Part of a small language model's weights.
Size: 11 layers, width 128, 4 heads of 32, MLP 256 SwiGLU, 8.46M parameters.
Architecture: RMSNorm before each block, rotary positions, no biases in attention or MLP, untied embeddings.
Training: a variant of SOAP for these matrices, 301M tokens, 2295 steps.
Each number is 128 + 24 x the weight over the matrix's rms, rounded and kept within 0 to 255. Layers, rows and columns count from 0. Numbers have three digits each.

# down: layer 2 MLP down (transposed), 256x128, rms 0.285, rows 202-232, columns 0-63
# gate: layer 2 MLP gate, 256x128, rms 0.301, rows 203-233, columns 0-63
# up: layer 2 MLP up, 256x128, rms 0.307, rows 203-233, columns 0-63
down202:157121132158098117117122090085181086139088123130122104133139095133132136063158150139089131097091149121109151107126143127112122210169175068170120151127185124115130120110116153135105137150156171
gate203:154126125121124137124166120120198134161114127153090128105152114107141102161105145131137136152149167129117136147094133167106123130124099116121109119138141157110117133082112162123088089098145122
up203:174111140115136136198130112114113132165098158121117189137128122104112133115142105150093170099097128081113160109132113081204100145154146127131172161153160160169095113108116081110105089134110120
down203:127106140124112129078112127095122112134133094109142112118137101080161126104111094088113169161102130124138129146147153156145133160144093102169184161101103111118121156160083177134117138148113135
gate204:192144143123097115129111110122129101099086149106122126149146094131174111173130158143151120149162143132152095097123078079098130134118107107111134147144147115148127132141165142109110134107129122
up204:096110092106125118089128122125147147151093109161132115120099116094152074111121133128120126087130149164104143156150108168117094126124086178114095161120144151091114150130105119112145089153157128
down204:113118126118124122139141138121108106102104122106110125122131146087095141130107085061100137128135166084144127117110097116135125141119090131146143154146114155132101139143133109105171111133085109
gate205:157145137116135169152117137127100172095141163127174145152145140112183156133134152112103097120138131160107124100149089167148057124119162145090131155114085136181156079081116172126156154130139114
up205:120096146143098185114147098116162160137076119141118123111099128170133162112133135172116095146092110109105143143104137146149168148107129151126121097187124151121123136143114127187129081130102137
down205:136127168132129149099109094139158120080148116159161133107143170153148087134144138182121144108128115139092139118118151128113136072124149168105148111165145123081096102102155129150164103120086101
gate206:104168176116148109143120138158103145163142084097177130128115106131132142126116122161130126131161106147070103106143109087125125056129137098098145115147144144093184118150114169112113128148139118
up206:153151113153099164135072134139110115141137114142131118108104080110170097105125092126119162119098148115104151144109129140122152158170140113125133150122138128125173099124091134148145173111118072
down206:182141166112139179162124116124129146104133116114156128147154140143156108141111141152121102133149147121101115102128071098107122171189157126122097133164156157107161089118150160132106138168129133
gate207:121106108110139124143112139129101150147164140129095134084135118152121125136158167108120150123135121129104125104129156152139071112144180120095102130088112152123125143130118175132121100120146117
up207:113119070099144126126120149074100116103135128137102136115136134141148122116146121105121087110120123099145157119151151110124119118123164132123152121098156142110139141136137124153145099109146114
down207:125130163147088120137130094132168119120118121102111114124134132096132127150113149132120110109129101163143155160140081106148164165115137144094116138145109101124133120099158109116156193100120193
gate208:154143106116090074128090125122124115100086128098129114147121117113165133107113125114123122136078124090085134169129115118078099152130100116139154113164112129124171133106122101137141097092115144
up208:135156139094161174135116174163133150140126106154142137178119102118153136103161117117167181131123152145117112105123140105132142115117165105180130115152152124141140155166136066148129123144141146
down208:136109119159135111138175175136143126108161115096129117130122133129112134094124150101150138136113150131123192114119135114141140192165090102123151116146180077145173147142118144135152113130142154
gate209:154112138112129154115132150137143114123073121135138121126132132112130084190145158116125088150144140128133164169147051129113123108070144149157104106138156147152137123108122118160117172115126126
up209:151119160125114125186187133143132127122105134185107142073169128090122122118113103120119146171121156150124113123137136123107123084109141120110130119180139122122119135136114111146099128150183118
down209:166118134114153152151109110138122142109145099140161125089149135129099117123124136178138128121098120136123150126121158125099119120136120107101103131152156119121167156148116117158148115131142116
gate210:161136109137139102121118121114140128105115172105136126158169120116148132148120141096116173139153129150148127085142152160107129148125104136122101115109143111123099137118139096143113120122149134
up210:125132106096133135095099144132109138131133111125117153117073132135134126128121127164132174131141156143147134081140096151146137119086111121151113135090134112152118116169112120120127112135105138
down210:117098138172104144120084119102154149119102113102149111118123133091100113106146102070182098140142151104110121207101113137141106151115082128143166165116120142113147121138100105138145097124117101
gate211:135137146142138145112129129096113150148113127140120116124122125119128125063122155123143116149159137168144132091085123075119123130168147128139134144164161157143144145128152128113126125123148099
up211:138148140106136132101126148151087143150119123119161132129159085131085103107115100101167073081114131105136112147125140165130113133120149127158111120093118156142098107112136144144110101121127118
down211:140153140143123155101165179124132175099154129130130139128101146123111119065115113114139116095138142138132096107113159117092100128123144138131172122142119138134140127152120105140119109150122120
gate212:100167136114170115118122139098119147138092119121130124173081141143104115148135133141113115138095125129121129146094151096138130107105134151119106109151155093173159085132159150138127136170103127
up212:143119113110090116103121163105120130188116113116122130171110096166144138123075113086136121160139108115112118125117162128158089102133132124133132179105102136141155127134123159117116117153107103
down212:147140184146131157128137138142132095129105129133114098136122100144108123142141146138164090107102166099142110147110126126136098084125118126084109121127178153103139142115160167148151175133125111
gate213:129129166156127130138127162128102146137155118127137112136116162119166167137096107101110138140133129128132151171169124111133117141103096133154152140127147148116102147129109133108107108122127157
up213:117092134137138132130109122087093100133175142119145136104100097129163119175147126125149108111161100129158126127128140100130069105132148153124091145155104127158135136148153099121144159116106093
down213:175135131145141091129127149093174112155142129138158126125101135096147123124121178129073114143145139123123101093131131133158168137156150111147115131133166126085115144126089131093129108134117145
gate214:116115117138131071094139143168097129139119128130128124110110113134127094115111104111132139131162150135186157111133125140129135116132148136132131120094136142167075111125150122090135107086119103
up214:147136136178156147123144137089139092127146148154135151123139133107134171101143111129113121112146147160143167143121096123121131137147101142113147166160128174114134116141131160102149160116144107
down214:093116129089106149147136088130131164137084149098113141179154115174150102128160140129106129183116094108144062134187128145163165099133173149119129150107087124132157141089106122094141127116153129
gate215:143115124112120103124146087089056166144091141173138127111125100096158145115118149182140097133155160143145137132103140174145117124160137156155122092166114154125121106098167134125145160115145134
up215:145137124114107138124172133103125168139107090132135119131108113147114134147192150107127108113123155125126104145149149120111126133141127119128137186145112139160153110151107103139100124165149155
down215:151096120105133137118130079120090120145140125166130128128154118131137110141097135120130093140177184173157133107136097161151131156141094092092137090102167129113131116121113184129106163156149128
gate216:122130147141174132075074123141111099126164128126163162120151138134196129131104178082144128129179130153131112163136090102137125149139129111122112096194152130113139146180089145139092168101138158
up216:117144132101149161130104074153188112107124133136122145180124130177128104123143131150146109129102099091107080143100188147142116144151199169116175121141110128107147143116119083148150128076109193
down216:094154098137121148138157145134173137121133115140110101145139120158085115127121180175115112134125119127110116144124125131140107101129181128122123100103084139136155157102130115103128120117138073
gate217:135160108108138111118149101098136123165107156118143103152127116107161123116131126137142138133139089153090138138133115158087117155115118160121103136137149137093121122146131164173138126100170163
up217:105109139145150125140150112151123069136128104163101176124129140083119103157126117122101124149134169142117109122163172110132126141103139122134125185133131078177146150136101158077132132132121120
down217:151129175121127142123116170112074116138111130091119139155139139135128147152140070061104127171148145136122142144141110142130156125173134085104128133139144122102124163141101105115115123115123142
gate218:139138149137127155162181173093123092113116103126150131171110137167093122148097082153148116169145104113127100121106144118136112120125169110144121124126109179123155147114129136097088141131141114
up218:149146149140123084114163109118113094152124106183146114124148132146119102116120124112160103165088094136117129121128165097148048098087118124139139090144086130111148118117151110185090167103138118
down218:123115150148122120100147137094134109145130136136133073127106097125143138124130085156147102151157101092139099136152150137135142109088139136124159129162114161153116078103133149141131135172074151
gate219:119105154123141149158133233134104100138137112122137130136090133124114132128115113155152166164133113119136130100115150158090114114123099085123098150149094093130092083141117167126153112144136117
up219:111145122081116134153124161134136122127129076113144153098101109158085165130127122158115102133127131145149195130127159147106092120107136133132101136147115134155114082122159109177100127150129117
down219:104127084114132125116154174107118108123144071127081082136118124145103137115108123098121100163100121108153120109126076136100084102132123124119088107164085118098146157139077119147137172121141118
gate220:144123137154124112158128152127094105125107161132148134127140114126073122167111114111171124093090133151123147133139108113099111130090096093153105097107137148155143091113121139081137118141107136
up220:105116120152134118140144141110129141135090130126133124168133169108123121162135150084139111114168133153118112114162145133111145174130137167136134101105146135125111090122102121128121155119133138
down220:142124133108141136101124113119158121119173106154104104095136121084134136131145147127107159150091115149135146131162130097113138167158127099121158157148115099134151157144118142147122162103122123
gate221:114113131139122124071099133111107127126117144116142173171084122143148128174099109121185139132169118098144089139077123145107144118059165148104149137106129160171169072116199125139159159141164111
up221:064087137115156118130132097141159158129123137112110101108155122131099115140154092127131125132122164138113066116089118110087147123115163160112119119127085100107128109148133164155113080128113150
down221:130100162137137130174126097097110121118179156142093125095165125137156113132167122140101168142132124122132119066139118090099146142147126123159184140145158143131074137122098171165154100128120122
gate222:073121080128128162113162137120078099148154129160121116100160168144146118101125117078120121128131097120108120124104143132116127127145120147117099137160164143109080113163117097186122083117145117
up222:122173139158111151127096127144121171127132155112107161043139128135145119106125071130132153129105113168153116117103127092159147137101131118100108142072167160139149168095086107148126134129139136
down222:092126118173128130109139119155174131126150132093109118151138190120135123098140124089131145116085144104148173145110083117102109129109088173089099149130094156121127127159084180161142128134118151
gate223:137114104108180140113104150128159106152126114136159120140132081106095138093103164130150145142149193161154144120128172154171118128094107180142106131153118160142159108104123147120154134138144146
up223:156156084156135171110086133079108101164101131147110123149125134105123183156120121133174126128086127157132155151149167147167103121114129156136132135119140139160145121108108143117106084150113120
down223:079135104119117148110092109148113128072124144119106138163124126164112143116158134123154129091128083132119109140138113077159097142171117108123101115122137165156167151117149147088127158152106093
gate224:152158100093149111123107128098134148140168140121138100152145116137139125136150165118162158102103100088120156166113167152099140143153092128176113145137145158118117143090125140105130140176113097
up224:120116123136150154098134132115142110122135133125203123132183128142098164109117117104169146123098144146164104117100152132150094081172115111156118109093097103107114169079095157164138121126116117
down224:148104119138100100160141136130120136136119123140141158151129144089148092136072110084111125136156146141170140100123142123109122166111104135143112136117158159144117121126110166139152167122126172
gate225:140122142164099137062179117161099140133077146121140136151123118156147121169131154122128146154122141114130120139095139148107148109134068141100158112144125120110115133127129151145122134121160151
up225:120148119111169106155147146137086099129094142120173131160150125114122075106152101114107137118110147103112136153142091122145119131164139140094123153123123161105133089145135080121157139093139133
down225:111111166153168105132159133181148110113109141134117126114138149127162122187147122093110121123121154086108125118124130162207137099121118132100135133116166127102123116119115123138145136105130174
gate226:170115131091129165120137154073114153191127094138092094134165125148134181115103165117158135091137126159128128120112124121146125132113137167159118110118099142084169098113165141143115104149106112
up226:105083044133135133143124132133125122130139131132096102104123149142140148164179088161164187096129152138164143128128144116124095112073092120160174139111108107139129147096145100119135178132116115
down226:138120097071139090117170156129126099091162114142118161117131148129120136162161112131115177086117121138173108143148145130130108119116126102122168126116097108133132135153173144136150115103128175
gate227:118157137141131158119118176125155113130108118096145135164157090118131075115112108115134119120122133129125133115117166107113086134130120082160128098153108127138142107142114087159166124128147161
up227:103125148116178145122126128109100112131142078157115123144141138132129130092136128143121170130090072118146140184108129086130131140120086106171127131159116168130096112102076166100109137129132104
down227:113154136123158112143162122121089092116139150118139096139096143174123127116134145160116098136073122088129119162101140163110156121063150157146123144103099108110134143133109095111109150164125117
gate228:134143152136100119093122110146080191176119152108141103171133135125132123124125154107162099117112143133118125126121107108130107107122120117139145173144119140132132110105159128124145146151137117
up228:094146104158147145152132130163144073136116167110114111134115111096119112117135103131114133126148140119114102107114158115094110168159104118164141079121110120109132175090087141149095126113084128
down228:168097121123116115128107136126124109120159069141111120140184118106136097101138131137101104110166127108114103133160126107102151140126078160139180085126124124115145126136137158161113135105131115
gate229:128130090138119148128141147096131128111138165121096131071085164142107112150094145120138110103181102135170117113134125099136087092158165100110121155122113100102156125148194164086138155130115102
up229:120143107138108115093116146139112104146131125146124153099137163118105073134141124147085127082129092092112144136169114128144119126122139135104126142143135153133105153122148157106108144128139114
down229:129119162102145058069091112125147126183153096130103127115129105111121169112179142126148136120109133132105135141150112112125119169123154147103134146123161135094125135153112124150099125163160136
gate230:116115145147108105155115126101116138129071154112116128163124165084133139135117124118114145156142127121108136138141155136118122094157133081164145156155108117146134135108162132124117082152123102
up230:115154123131141126127137135131127124152123125088133135148121135094153133105153153153151112106117126156150119148143115126115121103129130170121150159138133141167133127164113188149116153150126148
down230:112130136148141125136148152115145109097122150112132140122111136153103162093082133121129113151120097134147150115108095125109128139100124105146144138110103118166113117138157171133102126170086156
gate231:115180113142131063140158127122155109118131145170160088108183094154130171126105175162147112137119133138166121109110117103101101108163138129152124119130125124107173151146139117124139096128117136
up231:114154120170127126146151143141126138131112115141129158111113110126113103098135122122119089115127148115113131117116136068113163125156133134167094155132174111119139140152167140086145142140148091
down231:071147158120150129111139109126152156102121172154080070111113117137104131143151169139109125115120174113118144061076118071137137076182116130140127138123152109175123129141128119115131148102171126
gate232:141114143121114108127133136116107121106139130141133107131134152127175096125138125112115144112147119086107192127134121083108145177128107118157115142120181114145145121127128081108096120141105121
up232:123138117122136136135113142117073122131115120146107100156104138118137108147162135142174095141106125126093154131108113130079135136134113127151156126152177146099113151123129111139092108101154151
down232:098132125166145086124132111138128138099142118129140170114120121125122120131148115117103149110151093148138113137125137151147109094156122154120102112120176145123128139129112117113134134126122101
gate233:143128144115129124121090123137136114162154132126167128144166121098130107177157155126108139122152169066102149169099163082143121130135089086165123099093108108130149122116108131108146141133131141
up233:113150109106101149133110160156135151135144130109105078131086137121139155138102139138130084089074114158120096127170104120140116127144124104102104158116144123127104142102122180121122122115095152